Each number is 128 + 32 x the weight over the matrix's rms, rounded and kept within 0 to 255. Layers, rows and columns count from 0. Numbers have three digits each.

# layer 4 attention query, 64x64, rms 0.112, rows 45-63, columns 0-63
133137115140110095143063152144148111172155089155077102121110112131144124107117108106182155126091114128119093103132117123128121162138123141146122137068097134160156134159105145139132124124136141
076146137114126122144107108117141133082097170119152131126120118108116153107149156110109153121133127166082148126104129114120157153082084106127153130134149090138135103106103111122138126146129145
174121129092092105233111185172099143163153097115059071099167138112116094169089109055219184172107144139146142137146172120138181110134052139136048158095098095138115164124126136145071119076157156
144168113165133128166127162153110115154161083138083130144112118114130116155125120128168140092102142157167133100155166160101096117148150092141077066120080116117136165131085152179116150101118103
154100128101132111155137180150109110107134142122134109089154117163122080131122101139165138150126100070085159128159151143139135130148133152117096126118137179070115139106102146143108107160174091
104138125127079115139152153190109108145107106115123128121149137127097118167092119107172099122144188140112159177115152105150176122129128119108141141121132131098147116126155114154129101063123108
166110155125111113181136172137098080100150113101127095164173134086193107135125117116170153150127086136118135124138195110106145133126056118163114152093073114154143129108160113148155119112138121
127089164138114110092116135215064126135116130112082123131144120149149143158155138108126155119166148129110134117151100109135106078144127118136137132101148094065139142158151152137098128097073123
084127139094118099081176135114173149120104128107137173152167119081131141149119093142158143124152125117157083140085137166129150082136155134135088163166111161109123128151117167167152097108116104
115119119068147180092183092097147113109138160110117120116119138111136125112166125150087083119157112160123135104122161125147111077128165118097163121164179176173114079118091132137214122132153140
086089086138097155118103137140136114140104135145144172118132126141158122157100137135146123123163140146134095161080111150069124136114144139147105096122100151121125127124137189089115169114128127
151123153123168120178116141170126099109127184095101113147147118090150132144129142103123122085152135125142082123133153109113182171074127102086114122109152116142083127140149090116078147137136141
186120118160132076110087107144140130136103097098077128079101120142150162161112122126146157131103119109116145074117121123135145136146164135185167089101123086081178170153145161145089182122104152
125117125081149074175110136091083131141129115169168101128157138076122149127095141144093152120114075127138110152155164151094121124087097113140098104144107173162192124075117185111160152111181115
147110106121143119108185154150126119183156107156129162158133103133142119171098109115124120089109127109130116125108169137127156108133127134093106103123100152095141147090106185134127103123081108
122136152147055157141127099160134176098106118138083090114108037161127160122165150179091167133111160120107163128114094064146100143144175133106152104115126077123136132210150103112086136184120157
085151127145091150106181115106138165093089118125113108111116135168134131098187164147141117167144153154116150159065112113126094142106158130068173170110164102124138093171112079100136123167117107
103115162130096108111185136155145127154119110104110170110101137138100122100055181140164184144114148129164135087119112151127138112125142086160130120138129087106108147124176124108093164083128136
053117146160075139142150178188088161162073077103127093117100080191091138179179139104201183143151158146112145161100146109149124154152147073162137144091077062105126142191131116090032155110074116
# layer 4 attention key, 64x64, rms 0.108, rows 45-63, columns 0-63
156122151106099137127155136169125160057102153117123142155170093165140118145135100158130115152138178140123165162103134149122151170129115125120123105137106108141104120111087132138086127140102144
132144113121132101108074131109131088153168121127149123141123092115131130149146092133137090130136133125158095126134155147101121135170132135140103085102111161171172158134150179150149125135143180
145087100161157095091130132162102169105058073160152191166126136200159098153148124134104134160077153113094131126116096116134103176098174135190161135097141097082170102185148151132080120104108099
143079105160125073144122138163112173144092088166132148106186129155077127179098104130109176123136134118116145132120101112144129162088114147156105182098130110137092158150145137122071151134147143
144156130134126099136088147090146131123083100142125143156100131144140142125118106123128144138058153166152134112122139101120129103126132106156096117090120115150168102148121137112112175093104156
105125131152153158154208138137115179112069122132111124148100122164159111119123140116115190126144116113126157111082109127116090191139141134139133100114129100143107076151149109098126099171108150
122112114140142111083114108134140195163091120141107154124131116193091151138136147132096125126124192131121139142137121156163102168088117096147118114102159133110126135136124197128107154101147135
153135121111135154122118086100169144088061109148160170113129114149103120163141097137113135155107107107117143119105128135165126141122145141113155127165126133119131115140114115143116098101188156
168135125134174152129150108177089125175146115127099105135111159131161122145117112058128138094140148116135139132171155114118135156123113143113142075103132080180095147132102096162133095120101112
091183155142138144125110144145105091159161135161103128159107155080111132121085157098166132092141132106159092166137145160109183156148102130129148135114085164113173162096137128151158129125106100
134123148118130086132119095169102150111146117100087080151118110122115102126134127135146148159120134124128179109123151126155131149178108077112163112116142109129130139149146097145090126124082152
079115133136113109138119136173137110145106092136176106137162135118153137159128096102116135150117139125077145168142142114137132163121114136164134123107107153089175110137130136144147069095118156
151077142116092130123118118103102168099115118182187137119144126129148105137153149160078146151096091130106140130115103129126099095140119103144124152133093120165119111135126141155102141137174151
085101123179126131112058152121140112110118165117116109133101128155154130129123142114187100161156176117131130189110130155139161156149134125143119112071120119114115128154113142112111127126096109
123127124166148078175143152173116116146118129139117121110160146155107168151123138100134161119110122141145131122133122105118156154119115110145098106099110098127108138129169081163115146115162136
127110134078178161092160102066146142068109165150201121078145116108134116096125105153045119134137082125128099135131106141141149131140148127094143189144185173122113122126121111100185065146148180
121135182074139172099107093092118105136164156111121138141139112091115156076128089166111127138104087114173133085165109116146123120131131185124113144130178151151125137101149096110145146165156143
157127094167180121114097078129157125105121112177162122131125144136119128153163114137091130148108101124099125118112112071157084151175078156129143123121090116157147104156104106137129119166141129
219112131116115124103133092113152201116096121154110125101190092160160125134132098162036113141112132104127156105116063092121096132101164162115150182099155138151136088152195089101084082178142181
# layer 4 attention value, 64x64, rms 0.122, rows 32-34, columns 0-63
113123081058152175109168245097127121124113056137111128176254130104127109068100069121073110191152142163181036178161150131134110147107139100084154127087079144085130078210164192139071118113115143
189106105142138153091096143123104186118117125034145155089111121074141088139113152158158128136127127159145116159149170112134098121194123123077144129141096051122125160101160108116136192129183115
134118158088097061119070241106138160129145134108179096091132178147116139096155157181126105166168103121052135078177184105148145169115133128091085162090178104155148101165144198179153074095041121
# layer 4 attention output (transposed), 64x64, rms 0.433, rows 32-33, columns 0-63
124061082157176099143097083228130120145071125144157205099128164146118199196137179082072063068131111133043173154062155127118154109096144167180187166176197183084130087022080114140219077100083091
136135122088120177132132134159156092140144141109095125128162106146099135181148098111148130117149137136129126089112100137094154135094133147107094177094172132209123092139142092106085072169135131